config.yaml
n_layer: 20
d_model: 192
n_head: 6
n_kv_head: 6
head_dim: 32
d_mlp: 512
vocab_size: 2878
activation: "swiglu"
norm: "rmsnorm"
norm_place: "pre"
norm_eps: 1e-06
positions: "rope"
rope_base: 10000.0
rope_fraction: 1.0
qk_norm: false
attn_scale: 0.177
bias: "none"
tie_embeddings: false
parallel_block: false
init: "uniform"
init_std_qkv: 0.0176
init_std_o: 0.00278
init_std_up: 0.0176
init_std_down: 0.00278
optimizer: "soap_variant"
lr: 0.00425
lr_mult_qkv: 0.5
beta1: 0.95
beta2: 0.95
lr_head: 0.00786
grad_clip: 1.0
warmup_steps: 200
schedule: "wsd"
decay_fraction: 0.676
decay_shape: "linear"
final_lr_fraction: 0.0
batch_tokens: 32768
seq_len: 768
doc_mask: true
train_tokens: 212600000
steps: 6489
dataset: "wikipedia_en"
Each number is 500 + 50 x the weight over its row's rms, rounded and kept within 0 to 999. Layers, rows and columns count from 0. Numbers have three digits each. The size before them is the row's rms in percent of the matrix's.

# layer 15 attention output (transposed), 192x192, rms 0.151, rows 27-63, columns 0-95
115:552454473549466601572512507517509522556515424528486568470434509474504470518509504478562434518524524546533477571559493557571397392526447520559482521463572555441495580508503582485500454485493531373455608508424466594508476404496511455574528505573489508456475483570533463457461498502427515497
117:455500538520460528508579454635469512552390408475481506467469462481471475493460455396546493520542582475508543631472527448462558455515535404497495540467526437508497455423551525503607531497496508513421537477439478547445481583624466560455462481414466589481484566351426543549482525531449495580
114:475519528460555520489460599590516571498500536549462430559559431525425512411545526533535463528495466527493513556577630556500531446547412448433480509515481509506506419436477492512523453421455422544538516501537447479487419498408423470551503425495395426399491518444499605544617515506385495439
118:495454494500560480503533516557483487521555457491450529442470550486581407458507448512468468556522535476487538538521457545427516592458456517432481469445497492488507575481433444504563492509554403602538434469572521445544554472463485489483409454506496456525491487500550552429529538595516505505
118:396488492534474522504522466579455549468478539420426527539472573505512637450512501537414508564571525517481477455517443468461526514473581487499509526561494495545447495584506481476460534543500432395499521625487499521524490462611477377519540481451565385513473506560530507509486496499523589427
092:510529468552471526488409528406495517489546453619445486443501441478571511526532511523581545488594467552520510545563503520540439484470554567561578450524450437494544508513503493455410488579488542417490439591379525494525534455447538512543511426480449428527502446470482502485450541428537543442
090:435573416548455505460579546490520505449452474479470566457417477533494567518513565509444522515372423530543517529555488414498514495594558557648464491527441526589513488490479452410505553530446484420636586605528592412493406520587434483507426505523462495450522524584441460527529466454492494508
098:395469585522447436513437528456482506536508493534531430566507509502576558518504570463598529515470480485398527470510481457512548432547484544495474547534475596476483388582478525535434431450582564584549487501456512506492464454531409494528540492537503535506495542509461534517479497472483466445
094:458446409573540449442547593519534537546467427498575494414522573542478529416512489458634453586512491440492538541499489543429445575578491466515529488498471400515449443504544519512455434527451462417485443608484388504573455539548532560509526500513490474482536568434527413529515445470454611483
099:393380562438519467436423512429571500508446537512485580527480496478577504572481544448355447481530510486483492470391505515499515387498576470519429529532628560565494519517505560535484484545459426524501430515537529445425503492546634487446556439599411457481493508448561513587421409444595479466
092:488422522502492433552428417517535488520474464547431520571446484523502595575439638541521509487471577499460571535539512570524526544548514453370495480523503551449611511521506470476584408498436531509490517506478505472544443519564524503436491458610637471558566497484541489515591564504452395563
094:507508492546555544444497486537496556501488471469437542527487535530510587446472600480493568449538565515449551567475504552566490530475343438532417463501478494534484524462484515478514472453481445515450502380494519524486418537568455545437483591519556398496482523536475415492517457505511565503
091:452442507602540484525452446482532540507468483471512527566545469496448529522553459531471472486530506510509520410464457632620450488532464430526507504542525493486511501471566526573478554523524454490439493524550433521531544592443528513497480498447435514591456521511471456531417507399482486425
094:438477547577523487519559536541480420442541416522528552555582501586520463553500474458379480465459587534512487457511572523538506527510427440432578546573514550574479524503437527515486435445432577476499478525430630499481459461505539521549524529490524614433504561462636469524566388563490480467
093:551510493502451510621541567477464513476476585474507463474411535610511458494463513380529527560477489574462493546453579475573353585420528463504529534561442469582471490546441534402459435479552486563427498565479553496506512520617480511475554492410453574453531505534463532443541526508501419485
091:485519530501507432492455473507472511459477525428477475437487495534537476557442556427478479527504624516534541475590503494506497496459555524458573566521545487484536536518617590503449421577589458494564555507581431568558518452500497607518507521595520497460507564524470586472495476577594490576
096:444528589525548485413468449455497509533398445502598481475485604486492494357564495509524481565482612504521509499607574426477464455500514430535507508478538530501455517461523404432512581495548546468437509540453490498507551504487587520519474498466528546404464486439381589560480485535457521503
094:555545531449451533415478570516540473471389576525509522464541440539506531610469599570425368550549462435462471496475558463540456556541471408565449457476580473516506523476458524424532440498524453572578562575395505517525548530534397415540465503499478582536593534387464493494542562452516441516
092:455408557366517428478525489550470486511555575393496561455482600464491473388479462476554448507497492393460399508458418478511498460577511477530464530562552562435574484476460450517487495569507438409501511459406454538513554487452518522563537459585422452421496604481465537537513441556602543491
098:431527555614452489478467482525490584500471529600448486477466488466507570533485532495457476632448562481470551445476500480482464509507523536606525519521471616542471541463544543498563527484503565560415496530489529472481501540416567468553524508550438574376444469553568459434492573576484538461
090:471468476509469505469529526501427479493481532367477480438392459510448538453482456465451474525508425416472580497540478500477343518483499526490488507477426464407447486580410523540496497432500528540495413504474541477551470511530439453524524586575482515490493457509574550465499452620429472480
084:489442504485482545424473501594526570479511463426476400460567435516574552545578549432539538541444483535486486465469471513488489491554484535455539428535533518450561536396476489516480494448492487561502430403469591456494514458576464325522539574615423518593475499463406492471560562432487546515
094:592472517498525371523514540446534529475552492583503442467527450468516456388438557474558536462520506436585545472561452472498563474514476426532495485536509516470498499478627482465517535420516495512483417487408531445539488481534554486489498464541521572480536460456436473437499484539561413577
097:393584559560565554456515567544538478442488469525520554410497449533542474562451479458516536525410488384503460489480452455557456444455471491493411421483473524526509491482503516628428494560436537385461546445563445498603525490536529490569442463579441536366513555434456585477455471521531504508
094:478418579553480473547490635493511524500505419495457498531461522490436563470553375509588520480438427521464489519435508447540444532530449408427521495476454524513482601548497417446439442519524535440518542465552428461590404524560539562482472521512538486482531455444505533487558438580557544453
097:551522528499591457499415513465531532520467514485563496531445450535390437456478442555468464449471572532494497502487481514509528533470443504504501532504426457467492562568502476609539502546532505426425521493512564513515466497536563528517500464535596459491444493517475551470456392464434541390
096:483482513441601475405507492476398460465503434425497370481501453496524488608485458562525504567504586496554482507515479581457543546505526518539572489462515441477527533534460610484489497492494596419495346482515543573472503540539491515496504422533490507464622499439469448527537459514471540517
087:543456484521459575633504506483474534532543437472517575473441522447543610388488453518429455506528448484502489502479533543530473545592405515491382571431372452479572530510575458512480521518464522538620532504534521470567561479492515514504463451549451562494560540585416568589538514452479524511
097:581453471568501489448512488503536648484427518439475522407569522390550480423480592550481494565510505510497504519435572509513556505561468508453587515535455505544443639519505474476469454538545562517450435446467406423543494462517613472475490501538557605448612555489492500527451587479505548516
093:536476510551426457416540595445488518550531474557568503462481485438485498497537579419519508531565447545520495517526469492484545538496483396538554511449529469521572443460487547422488468530505462603568409538510474525487481449537477427540512534505515476542498560537488460475478564523433446497
090:532470464478518468590504464429542564487449489559467453530540498545391476420467536435465515418529490502490489547588492506596494451550476511547473445449474510648564421440488471398499565488493462542576415522419491528415564498543553543476418547571429480531453479482540435448493500468512552427
094:503552505423552486537484362508499450507559605488625481461513480608452597474553488491431569499458589507549485537520460532480504549508575530504511484473468469442487434483391484485507513424548551549471631413442519534450498485510399548540438525478516491477515444493479575549483547504424463535
091:488437526565447523462563486530494428524540508523485440529480554523518464455482512470501543551498514501510510562565525455541488426468479529451556554569523578514420481529497488561584549545611472458509583530507553422493641400448461434495516443450503427444439472581450516463495492477370536569
097:492431542549467499556505490526471535456501576546536586473519510511559411487381493527434502538469412550522603420561403409512500438505514533531502566500487446492482568516489553572451502431556462530502490573423468469520558528512566472468509593464459505477569518514583528526455481497498502527
095:478509476444614485433564485518512504517589521459512535510522499498538515436506461510417416507540494533536497492528453450426515506449514442591531434585492449570515510446470523479499482506441508419544521439544435475477509490481468549446575487599517519478547556417508545530479417464457419560
090:488511431524535639514632556444615553505548481479526476571497375574550490490534579423480371527615502446491508597462556458404465526480584512533539491501476527518488530419513453517458536524497442455488504470483462480554534583451532467588572576501482452422446527562556487492444460422438492514
088:540511466476522457433528544576510520412530409490516416531519388456440503452425564569406503458464578484520453574426527563528387498528512515468522555551565486588621363470399468549480479572506492578419519529435469528516484431502448553453490479515515485518506467477443555465434557467438515506
# layer 15 attention value, 192x192, rms 0.085, rows 28-63, columns 0-95
111:536545552443587515422533547480495457465549576490467497479444478460510523531506552525550494492544459488548491474547474518501447553519469517471417497475525480525533562566453589502440531523544498528462491549418478565585472499508588459543478621560420451488466478495464457427432488478616543412
107:567485468547452526503550431497514479467455454550528487465478526436500445596478542485472532466484544517484494451452441506426456548474509415559503533503534540478437564510478539452502485512549512516509578533450408439608483514544560482417531548539511593506499479545415486510416503542518438561
110:512410508505429572644520549440459469421518556513418434534583502538489604537557503486559458440528448449600465537557455520535515485465521517463482477519551510506531566523585460437492461425504468422466506482536458506462506607574610514417441437466544446498644516520463440508496508437439478462
108:545481570535568458542459582463568491431518585550492564528510503400485395531509432512476529414539476460457533567491502546405403514545473543505514472434488591485513442577494552502472349470520505566483514511451547482477446466509523518426564449471570491471534544541476568484485487379519512613
094:606527582485518500485585476454444518524525458416530480447508495445577518557465493622490505496498548384591584497515497545505426509495411456515451535451499482607475500561474554575575397514529520547532477581527555506455447572542596521498458403433504473523550487471458467507542664461545448428
094:571474523483589439413467526599465508521434481551521513511564552500481437485485582464509582476539531486374472514457580521493491516562504500470545440575531520543520574467483407557492410490497477518462551447469465519533402623455588483528545524446560491512553526494495550561559507477531580466
105:532519441487426557496447386546511510524567513505402419420503568570409502530505489544554514452458472486524457428530486512592494491510480530410515420511509421456459577465478552520494420467432494463525485566429512521491512516510489425529509485510432520498473498554507514443532518528491523481
101:505489537542540520475472470434601598399430527501470539504531467482422536501536481446405522500519502545582480482503539542476484462357546479566453474413509490618486526442519520420395477449579443512538494489484518417571505526455598519406502459517516520554500510473569475523607528443509475522
100:444472521532342548572392493459532481397495493487447517478434443501471432483568444429620487434505490444566536525515485479526497445537458442518493432506539492474446608499489492522475533413544479425519459486558587474499443517572522549483494502445492522503520538452442513450484420594461382497
094:478418462513442587474487576539563416578490419498435524485548545439464499429500492468536514517520484610469476534507459452613521449389396440534513459466480551509580505498538560462519553504425474496549421520467478623431603591458482456468536568522496538575556536428469536511465531527486540495
096:543469516440472466509541482475524555562520471508563478505561588495509469413474565510565471512461550512595481509529428505506551553536575604566562551447443481595513628495543425472514562536544427499651494468500513467370513474495518453514598525531541479466522522464548462575445464579509416532
094:457542537527493567516439502436569523505564474488448465540439566525494472523559484449501467529551476529517489534522468467466521475430529513477471478516502594507489559513487371454503392506522549448389498560493591424563519588502431532489505540497527486584480616515511556477424485510395461548
096:485473443411461502449476470494532548492532528419459522492422534453436472469453415501566494507518514495504395451402433469520577518554537501515495463467467577495438521547572465565413592511525464607548543415488535587498490429452479407582437419453532482563490535353460459560480513510544452524
097:519444412599543522479596476477424577593472465659509517442468498499448480545514444511557494553419535512518603515504438487512479478542606469404565536463539510481468420472498521471422528461564447514508483467452514523428480441539443544523539403554522508468515441508558476488495561501551515505
092:414497463449425519507464486468528545495524544391478466465460524473538482520554476482456449605520381526511524565432538413632482470559473497540378402469530469517496485471474540583519465542496481434495447541530504446413482609556483510468525503437516498531483582432435436477471527521511449464
102:520463524462510418597536505519451578480534454510425533514545411488417488618514577484518441560486409502509562465467501502512471579432473538502534574527491503512508491434467561531501472459479445491526531493521472470432448485514472552429527531514454440444429492542546492494454432415529489531
098:504483477569473469485575500531547537504474466500489483432464487438516522496406566569532473505473542531565491541508524499502618491449452444509454549504549449505592512510451541523398440573470541476509469498517490584451469514527550528482498526567582486593480429485594428486525607438556530459
097:489494538440491502558455508584541486574588453456464471536519448567479531510642444481404549469508527516524572469472624532524546468514494511530476519550460468511438471485547524549469501442521586482616520423602528529484478473560554475429463447543438522383459585454546441505479532590508431537
100:557499545626488528504574570482531546559502523508401478489450536544452467522460645454460527395459460544491576537509505509464474508490423517435476464458509446446495482507457425538486520561538447486512499572534465485553508396507574501494483449412502582570491488494415442509523503463494494511
091:486460487515508570491543423464534559493446539563500486572534517518498548616547426515511534470501534525451498529418494508538598447533627438427500469549486526506513439556557525521428434590463403547563516541505546504490421498413462462428521536460381440466484393504482500587487492444510515488
084:512572584431461496515532410470522422480574551577495505444483436455516554488505583530475525426606483493529499468549546506522475426498522561446518461562443448532569581556451521518500499528479520504547488508488484538496468542443465498539539481507415590432537432498572468525473583485601431368
094:472533525423630480514511466560456477523524400486489481488545496428536510549503444431512395489476523497555440485502517566415481419449523540483504474464475430515475493484410499539446517545506419478537531439472548575485474465495633474506564431536512535489494504493434409575541452446565515432
102:518539494480471509508541433587472475494474447475451471493486473464441486506509519585497508529525468550481409538509526520460551471544536511540540577565515561484440613414482488510432586545429453509536491504516503380533553528512535528467471577506606535565517465516425566505494490498489529426
097:415491485488547556480501483544555463396490487532515561481575428582512524450539567504491412403580474446482434436507500545582599454468584466525489454509488559554419566455595526493583486519513427520595555573462391480434546431489532511478466453530540555481487524498486503546538524475544447601
104:456501474457475526474486515464439446484457507491533415505549499477466532442559478425518495465437366559486470503466459508491544475429584470482445480513487505493480466474572510464573620533408538480550554500544429440447517488501441563531525448475469465505487584427456410494468453574455576532
098:499578411459513564480455493479535529507493509531598526511439465421524462460532558479477489465419564450572585452487516565514553547448501473511446510506553410521480532440489433370407502492422416575521544552483394450377521424492537581469475537457473439472480440452462448545491467491579491490
092:519448539531519405510437452526587496466511470502552583610578471390446498610560448491532483468575514531482487591513459497469495476493571547616503509438509487525478479419472549522418503588446498520501529534506480568461549471486461470455446503471533477564525488491496430473507566456465447468
098:480529576519584521471530429540541573530526545447537495555496553551526512464513541393617478507521519501646520539480397530481495452436497508570441582507498593551495492492551497489433430539528560510467422615578582500558399588541481533396556537486491582567524537500417429439505539468571456465
096:603564516552545623468508503481590391591431500528511444418414453410502497503488450490495549459534524516535493552486557538553462473358522530385504484435479474448500575498501489546514466574610544517482503508515493481546552551448561508517401490395460604557562522500550571491542537418510534537
088:560482530490495470543501502492500547515498445459491560545442502406547546426434486530496491504514461459453496558432383578433500504475505575502459471452547472517504542462540577565554489465610477395444574525451483605551371530535556401568444542483462494566505477500621543544507604538496507592
096:460487439432457426595494516532451423524507501457514471465471433540531471473458475558481482492536547439449490533514534557471595560594493541428485509496528447473479464547614422523554592455439473409510412468540530448467614465456479500617528518582494409458527486478582514430503505538591546471
098:481582533543497513532528461446434560488478509474536464420519542491416552542452501514457512503392563584443549423514550565490480516475530530434561461470443431490517507488430543510494504535559450473414527546516493485575461622494367491572584522477512516566454544575447470516452508531481456457
100:542517536526510534536474490474381453607561554489497480502510526513440472536562442489463535513494507503375450569418429515448485587405454495502484474480487535546501412566512498565456476493451533457474477526554591549523438552487552541525460448581546494562531515504431513505449490443459545501
099:505495539485516513517481557437565517496468402356510525536593512472464467515500558425515463543467539578416468510481552499497595486524541336473554493528535581557511577490521546547438485463502527480537475518443525422438443467526652521492470499559521506550470527436494464551512466593566535508
087:471494565489461535500490509388448567557498505578463527373501536459431446546505419519462496544523488538482473542476463505543440468514436557531504492464563475496569526587468469478484489471495494485561563500485520456503454474501454559432500498455596507559494416521459560460628513490580531516
089:545551481400537475518556499500458450493533444480474503517501585528571516476571533455632508550567543504518563506572426393481513463573543460528520464492477412456475451503540638457489518534523559497524546489462510434547524475514486531485538569472533464520533422575581443453603537515448401455
# layer 15 attention query, 192x192, rms 0.0658, rows 32-67, columns 0-95
079:494424529467583489531445417448552583443400571601497600525491489531546555575416449644517480583586520565464453493507506446544448515488513593458462578571440569505535445486535507489497395579468524500457481501547559473433582484481569546501444515552465521532537444506436592471574602531487488453
080:478505552500463503566516461539519426463614409490469440550466440566414504500503530532495579504498389448504537401379500592429508477516446431495447515465510440478526503438455454513530555441578480477385525508446564525464411569399407573560543528454505511518466478629527475485420524438515561515
077:552455461504496602493484497541396534487509432548596562470375558425493454512484535478429465533512648451414522529546578554631532487519592566512460552495505442520575487584534433519453531594447500473480489495474484524485533509537494506471514496488449558423501459431579499543504416504542492492
079:477492520504529532515506476538473527670459423545447474474463431536419500550498516462637479530478425613572451541433465434504513571484394562513551421479451522440496474472529434489537532493484491511454509461532460574531551515465423461518517566469511537559487502608518422476492543535495558533
093:576513513458560463522426461475494446564539442535436498537506462590503518543522498483548508553551393582501494536467493411411516529456442480481476455497469515495515437437537412518621555514539571490436490507552534564417516511454420569638569560527570561518490595486441439521479536529520533492
073:603523474499427445485416464555485484490522467514544478504435460612549512506388559497574467479468474399514559439565424394534471538509500506482565465553470467484463517553553490508488456511417404490443461519520442451579529466568499461462542397573552509544504374529464498448525533575486452534
077:498513471415475484551457461416444404528507486408512453492491611542486503469461552486514470562540543491455456563435468485450590529532447469623451467439572512532562488456489410458435539478572460426469458490564549580428465554545488525598451503461513529543556578454524525532483513507550544495
096:612568445539440491633405524484508479516460505564496531508449497497488511525386455524485473399506514494534529403452424475534489507513561467472504463486460468441466527538513548528594401604491568476461544471469472491542414531556451569509480428648530526490502498498475497482398548466479507450
088:533525422467541519529418547521453507538565544552477525532491437583455530548444431527552515556527560551465432536522441476443546484540392447485415526531444513452571457443525538550490508473464534514391554491466487458442482450469537524544540534502505546547503412504518598489475519515478470532
109:570474473506427429520460581469466496500503513436447571523540486457471542484417532502503462500469587501445415466564473442509563495522542451551523508518548422460484537414478596484402407420529572450466471522517407483532453425567517423447491491589510501435559492499425489485401520570553388472
112:507483575475535454467501533425476484455536471495586467431535345466531501485492492409529481463464460527413476552500557434525462461534480408543470418468518508621638499469559527487506515449522488551589502454467515556434490563523470499479485454532532543513546543413483501501549523612474575523
105:571488523553447511539494476525440427480474460523473465462468472532429502437569586467509555463469486426529522489501466591489493443516552472456497487452487523485442441514565514533507462522636518470498426479401508446493531507518468446531603457447475580507485571540538443544500560426398459424
125:442488433452474521502505493470485505517509421494468546540535576498526557371555499646503526447576543524506512479515571463533604513515441525492460534487463474462483485442518490449341544483518518462502513498454372537476503445426527519465543513514469420469522432512492569504516540507541477560
114:479418502503554513426392501397471565436504512473505569567508463458572503539520557482517509454447439503594524519510502496455462602484558495470449578501475621468520509439496428515530607459560521460398453434560462521420565502444436508509488593535521583451549461430487435575520473557535511481
113:525510524478463522484537590553553522527526488557490519544541552482538418426504489545396545522489521546466519562473590626470423478573492525545505504547477465473501395440547570540519485587569507535506549436371532474428508460510463546573568505495435542486462490480502514417545543471500478535
118:387496459430512435441510442486443525559484488528380511431429439519472511497566393436530485500532526569520442505527481501544455491422486514578522602562535468511501479500466544489556546488581477543445524512551468457477538552489526476544591556430564530589604533496505447616576494489393489596
084:458498547539525504500502458548503454520470372564431439479512492543523489430494499419530570434570472611517501490568487488389512492503413538521478472432501534504409412506540397488595490428448504514465522479536473508472596523543476564406483589448412524532525451551506477469446518532480562502
083:480488401459430471501517512451519537494409515395562583549552476458476460605592559471530465522539573416404551457483527493544517511563522428534482548472479532564565558473448520509459468472514475518488588580491548462485386495470568439498543496531554452389550539481621596505566473398559430366
083:396524449516528443539506502490558490435477453519493584517456416522458514485502510584457527439574497619458433548521466544372523496529537551489495513487545496516480491465519470530598535493524602529521538475520578439446494524508462553492541508518522519558429496625437468454515484526468445490
089:476512528583487520424592493559460400500556361488477368531441556466533497463473521460555545533547427497507488474422509567529533483551464506549540491428518497415515566551513473466482486497479500503480510490477480574559472506494443455434406499386400466464433518500473484564454558481497575498
077:443449489465507441577458517535564531410530428506564476476503478487513579481396559406592594494424456498485429443493395558457399498481456585572496503474527379566516476593531575499393417550556514470477458519515464524585495465520437498497479497560512445468434487506453592431472497519473466611
087:387484548454487532451577534512446491468569513473568494461493568387525545443517465567445520554459531394461541474513531480609429433524577499544528583513485478497445547448558567483477351570427447508567478545542474441557459520510529459446499444367465452484446515394493535482468469458518452464
083:611522528461567450439426500552450553502469427504443460498480411562456479536461451412524533535557469461505512477528409553429526483503417559472461466470402508495532440444483490492474551449474499441442511453484491518472518457454516560545546595565503575532469566519456517527547480482485493566
083:569506450504438428548430545477445529521433520511552568508539487505549470446579505666587471438517499406448468440494394431487449508487468503406608601496551515510470441491534511467524490533474479500465508498452427504531486624484555485574557492441434397535499505442476494456515470524511455581
103:512522573561479411590490420548482501507407467567452419444464491621578541521472418493518491416466424423473515469429560541422490522493508514377517449468459523490448477501451529511530581513582511553568476510513536614449563497495441577600515513570503449540516560520529469498557476584465542469
106:578525451488497540529455505486437521491391494609468535487473452450511532579464426512492455431478508499397466509538569529539461549500512472448452534441460460500545472491501525517527501541538443543441476488520473512491552540542453543538540510592498485491429477567456539409452502545541570493
113:526495546427537452459557478601477498539629494506539519497542431459481526412538533514492588575441460416470496581464447547535448553525423549518408492536508538525468516505569515519470503377431538556454494553391472407445454487471537472479503512413482504489447467467493532474488574509442463556
119:632569513518530428543505494497426562573505424452542442537471484602412473538570491543488515449571574587535534576577507437509571508531580490436489456468467463465519475550556460433552415478439509460388518427471483527513445436422476516498462456539617489478482466497468462469472528592456581442
115:565506469499502490501402524420421484522431493463491544504535466478528553447541548619611429420454319525549423488574463455560510448554504430595462502518421461530447480498477551524413489518496437449459428494484440542524486598501522485474539516512536489504527448438493444468561482600539496456
151:530483392390511437429476497415537462493543488433488462556561546477514530442420550464402539602455497526526457475481480512540508436562497369534562523536465527503462451475494491537430404396439527467456647488462446457529488512541463530564399417455507550438431533590492526512449508525520452598
124:538499570485477465512414499477515533427488528547465403468471478511445493470491426487557548498502606530532474484474498567482518544440453451569664509325400471531493484486482559579497458435550517450507380528542447513526446436500518395547494567413467509485476399550526535501545447564475470447
122:483418516419462529511470492505483574474498488495546525445467510525536442444610563486525553497490468543507476559424461432471423496531520567435494525449546534496599507490478512492508509510534436478473434611401535461542578549458475552510584494444556493494428610581497536433588554522516456442
075:428552556506437526549464508436556576491563514514458539536529526453458555535626511494485502474563478502521455585407520488498484477423389554516510549565507563415466452428528519588465542457448483465449611471515476517445581501406512577553498468587585527516536523507473547528499483558501423494
079:492453480429434499439518433489508549524558444420426595555444598454375463507572452584581512469611477517513536550458484512537560445528457522535460536492485452497490594468458491507470502452571436586445525555456556604559567397494521457535467501448500456527453472494510452590500589520353471418
086:439502448461505482598498464411536641516513491540529563535482423598504498467438500498490511508475509491408467496495463525513466521439392469514464572567475476468459473536539548514557538488538545487520476412466450473506542530553476547519573407580515454514467469500438455465529512521584536509
085:483490434545570563481512519500559526484582559475478533477566541446528470462481563474433578444448607396445417546454515464473505531488584516518483436567517488581469531505503528520592573496460579502507437470501527492442502440562460534575567550590560454555510466467570578567509426410461563476
# layer 15 attention key, 192x192, rms 0.0692, rows 32-67, columns 0-95
090:627558547505423491512472525549519494542539609452461527478545479504521421575506468556451453437438469506435580588565436474463523567481539542504569544512468532497463455525456531529526564424551514514583534475574531416566585553484434507527493524448453491551536473481457464491485454478458496458
089:392463435512553499503579569550493425524494513506517557477515509490463538435575546466541546507472517482549504496555539435524496440547518475468433471553485579351471467500498443483466401571458539503527418460467344412464539446542456563480475480533516611444468522443457496465411567547486407494
083:491475468475460525601390482467546436593539509441527578441612500529468530525452462560493444454483450474488559514513479515553503583416466494556543472521545502541552577494465526478520539447640477513527506523462535548502494598478470515562515444513432462538526530512487560501516516459562562443
081:466478419518550480529586504526404448431474491521577578517509530482499531558470547555532496494485485458528482473498479544551496386641554418468458484447543537458550488396531492512503459561533528505478549501478465377423497452483508611487508506466454582528468493529510542593507472524531334450
084:485461441498559523527549506487375578461507516559494577560494590428478535438512565419504527507488535512524423426486504517479513435615548367458477574528592461519486470455538515490490448574549462495489564543545454431468410496543567528514517550485492594467368431517487509604501507510453417431
091:606401501558462502526462493528545485396497500423542439584477464511493492553463511581607452475480441525493532491476390495470481606438586510393481464518488406578440463520486514469479532479438517545534516559429506533448490662460463571554514485497456537503586542405418508463435515400595501453
094:491430441482546573507501498478524509438436581557495586501444532586470466456477500506415460588522452488570448498545562419543459445569557447540480574537550554458531415450521526505572430583446523521493593527516512468496502511473545476532539518528529630476443437544404483526550536536380478495
090:574538488471462400446495498415494510422379520499499440534572496532542540473488522479461554604525455395536578473453395425464536427565536493425532537498486502499503504470420488454410490470457522470485481572449432526465515506525514508536410510624523550575593552550504577582574478501540559490
109:476533410468550551512465470520442481521478474598447508496478476449519456564484432561444470576581474540606472474490480504430558418579399443574545480467570560598555466376545494615545529605416566564481506488468496438455456524557536452495464503474521473544454516537563556482492569474492452435
107:586460577481427470453495548492624544437453469413490520516462523496575461477512474603529476434491476492445507445529463510494501433480578482489476574534566411533460544500470619491486516486466493460493521619465474539456474532537639534556418399487475463433466510434397513498490405457535485419
123:607573545583423433490472462507529542446478528494515478455595429524523416509464516494517520486446442416517557486568500477530527510436472433529554538521494470598549557480512518413453481442506493506589561458542491586554585619380460539503452462552552476569507492478523410435558439580456480617
117:462510521557476605518499544514468419561579554457516556477523459558497374477490549473454488547468491476444515453502538545469451475480553487411534476529414521466463529407576548501514460594588482448436439522576532501459531460545518442407525450559465507527515509531482512397512428426480511486
130:484467512503438561496510510473521485464502486437538505566475448532480574518506452518458550576535540401515598532487503543543493533399517531448489558642429506474600488467519511480529490516529535590557482490514470532447493523543527562533549561475537470455525448516463466464507569526487533481
121:535537502518572555501389498443545526469525422542549528436493445437485474607448443533447440472507502523495540470459602548446540610540478481471500473496475524506607540399475452499414564515529614517548453425571539548487508493461438501511429596553619535427603474520534548517482509528586545461
121:457494503423394497533540523552597526483464469533507457500516575498561389430502534512464396494548492560514547544452497548564459509508600447538533513491566436523434406490449533521571542585502525471561481445496538521463505566543606569545609568539460528591482413455545473497483439531521484564
122:481518476439513379499500440440489450454511523463467455430553548558431427508511440568566443511510531604382447515495460524445508499503503523532465568566484479507516534519531464454478538518553464562497468534593523515453467487467509536543593561485580540548532503523574459479522512615522420550
063:515411517495499546499520470483444469471513484586564378540532553534523627488518462571475442592495559537490516485523500371516570561520490515567505474545521425608590478470561513534508481455484502458481492518527456537515453525499574457449520525490507484455553546518503466513576514527533484532
076:530488544519489521451492527518405514478520526457433523387490469501465469431451474553492484489513512503516430508493457546510485526370462553483468485550544522481470481470511531588464547515474552410464371453527638503559421462486490500474534464376465427560406497529530366489440482510419606451
079:474443520474495532462559459584539489529602490561429515438456471522523539475464523382484555522454513492558526522447536428524497520511410518531482507598452510417553461511539407503418424500467495417482414487524463393618513541522643466501471518483538593471422536473542433594475489517461495677
083:372492499482599561474475480430543526550519480462486585541435497497489507466559514429589483509472517529567474494446486571473489497534465484457413536525447450488552507537539454532521496564439404415517462403472544520476466477515439489496558502601512550493419559516505470528457449505503495485
084:564497497530604481520515424462426484504446540497502471651426429510495552536495472442568484461577502459472495526454569499486527528585602389398507620495512526479480531479521458484442508468443474556424572522467471580421533499500433503494454439431518566525605495566488386555482501508575575481
082:576423513437490468555405493581578498486525525455507438577488457535519525561486398521580488508501540461509586520500463473505475559468411564527530551571498456554525504627516529419513518441458446546511507467419556514486615575401448419556545446578439437499505443510537493515455551440533583477
075:521539398437446487451549467391422542562490478519470569489443585433462511509494529508457551540457538461518447464465448511489463370599524405440508525451497471491512456436480499479526409583582526456497468544504431417435520550517503483469525405452491519565447545603598526554488468580494448403
096:546529519406579538558463491549518514463514495543506364567546466447369504599466456569518521570544470527518554497538437441513547591482530529449480527525504471624467549406470527530539562461556572589475430540444425529502501583587446531495439543507486482485475491457445475446424496472613489452
093:456486472452521533591518518503468505479556519511499559441468520515516475544599526505457531451547597530418512454457553420529510559599573495481439448486512577483587419533521533589533553531516520504515522522565485466536477491533560487532544534510598508514473423478560573495472481476419410510
113:572480458409503499380443571515482477560457575617489553436513500495375477533491476493445482550522531489615425504525499527551523390491432480558609459495525565505558475473511512530574481485519546509494516445461430458486558543565502534497457532534577551509455488565514510546484487575446465459
129:460467465421595489481583508460520490476564487504592500523556437525529513401483527550507443517546545453468499515403488546567502595515486520616523464508610518454555545533490445511434535378493465526566456582500527470536408457471514511598593557473492477512468458482492499587550565529511422534
111:514528480550586488544476516523566443498535541443520466394448551470481514466516470441438559469464535602433468557448397491449512508479563572489484562487553441562481505597567538493568471575493528515559475477493486516554464531462576443376561438475476606532562476490563493468395488571419537398
115:533489515463523434508610536477481468603464453412531436534487474435450532506561577577604474434506498465544461529585549459422530463563513500466494445537526513580487556470488451487461431558454470538682432493588473581544489478446466543457557459500567493427547562572441492514480459505567471414
127:471464567481519475518534591564424486451545398519501454525489428520474595525475455488576561516415449422528490542433568524462502528496485498471485498514507536540475413454500516584499505473506513527497565418385478510483493444594458531525471504419566483500565545520428493544585524480590577449
124:595485512511473357495501501494447588519569583492507554484467418513443436501479493559515452481481559526498501477505465530480528486459395421519606537384377538522533485458435582551401465437498559456449462429452412551512438489560448487569539572430509558439447522534516520534509505568481523489
123:452409496482497436518474535476437613513539512504571586442467509491436433506494533585475402460456390539549505528443520441568412460506492425416380528443449560511558506480489526458554493555543458486528458629508480425486462526529558654541484495446492481539421606501542575518539535521511478546
071:521511411536516539433549528584494397501389516487503532473424514373500460436433430491528567512520511441534520390553458509535599518497485517398551549402471454522468525453472549477540558565466513503439494491504537493545434473493571443549510562544433493496457561528494513548478521483536543557
072:511409509474557477526454526646506478559405555520507513550522512530537365543504530470490452532438412515431541454490570435463473363509525403462538437563550474543532425529572483493546470390474503545557431459477448557496536421529425510427569518584406522469535524450449499481517495547532520509
082:524577619505494513569458538596348498436492493468465445401584469420477519485442529436461434411519519560539614598530503508491498448485543480492475498498537545455447454540527544433476519495446438519493512531441481407495477575423495537514480354489442484539434509519525492455530447496389550532
086:564481479593602468520444471558550528509511466515413427521448625513474490492482422456493528484448555441465526465491615415548426379512608501504442518495534519504507465477443504535526510514510470535494434482584467609422606502539497517532425454467496419490482471523524509510542379460601520498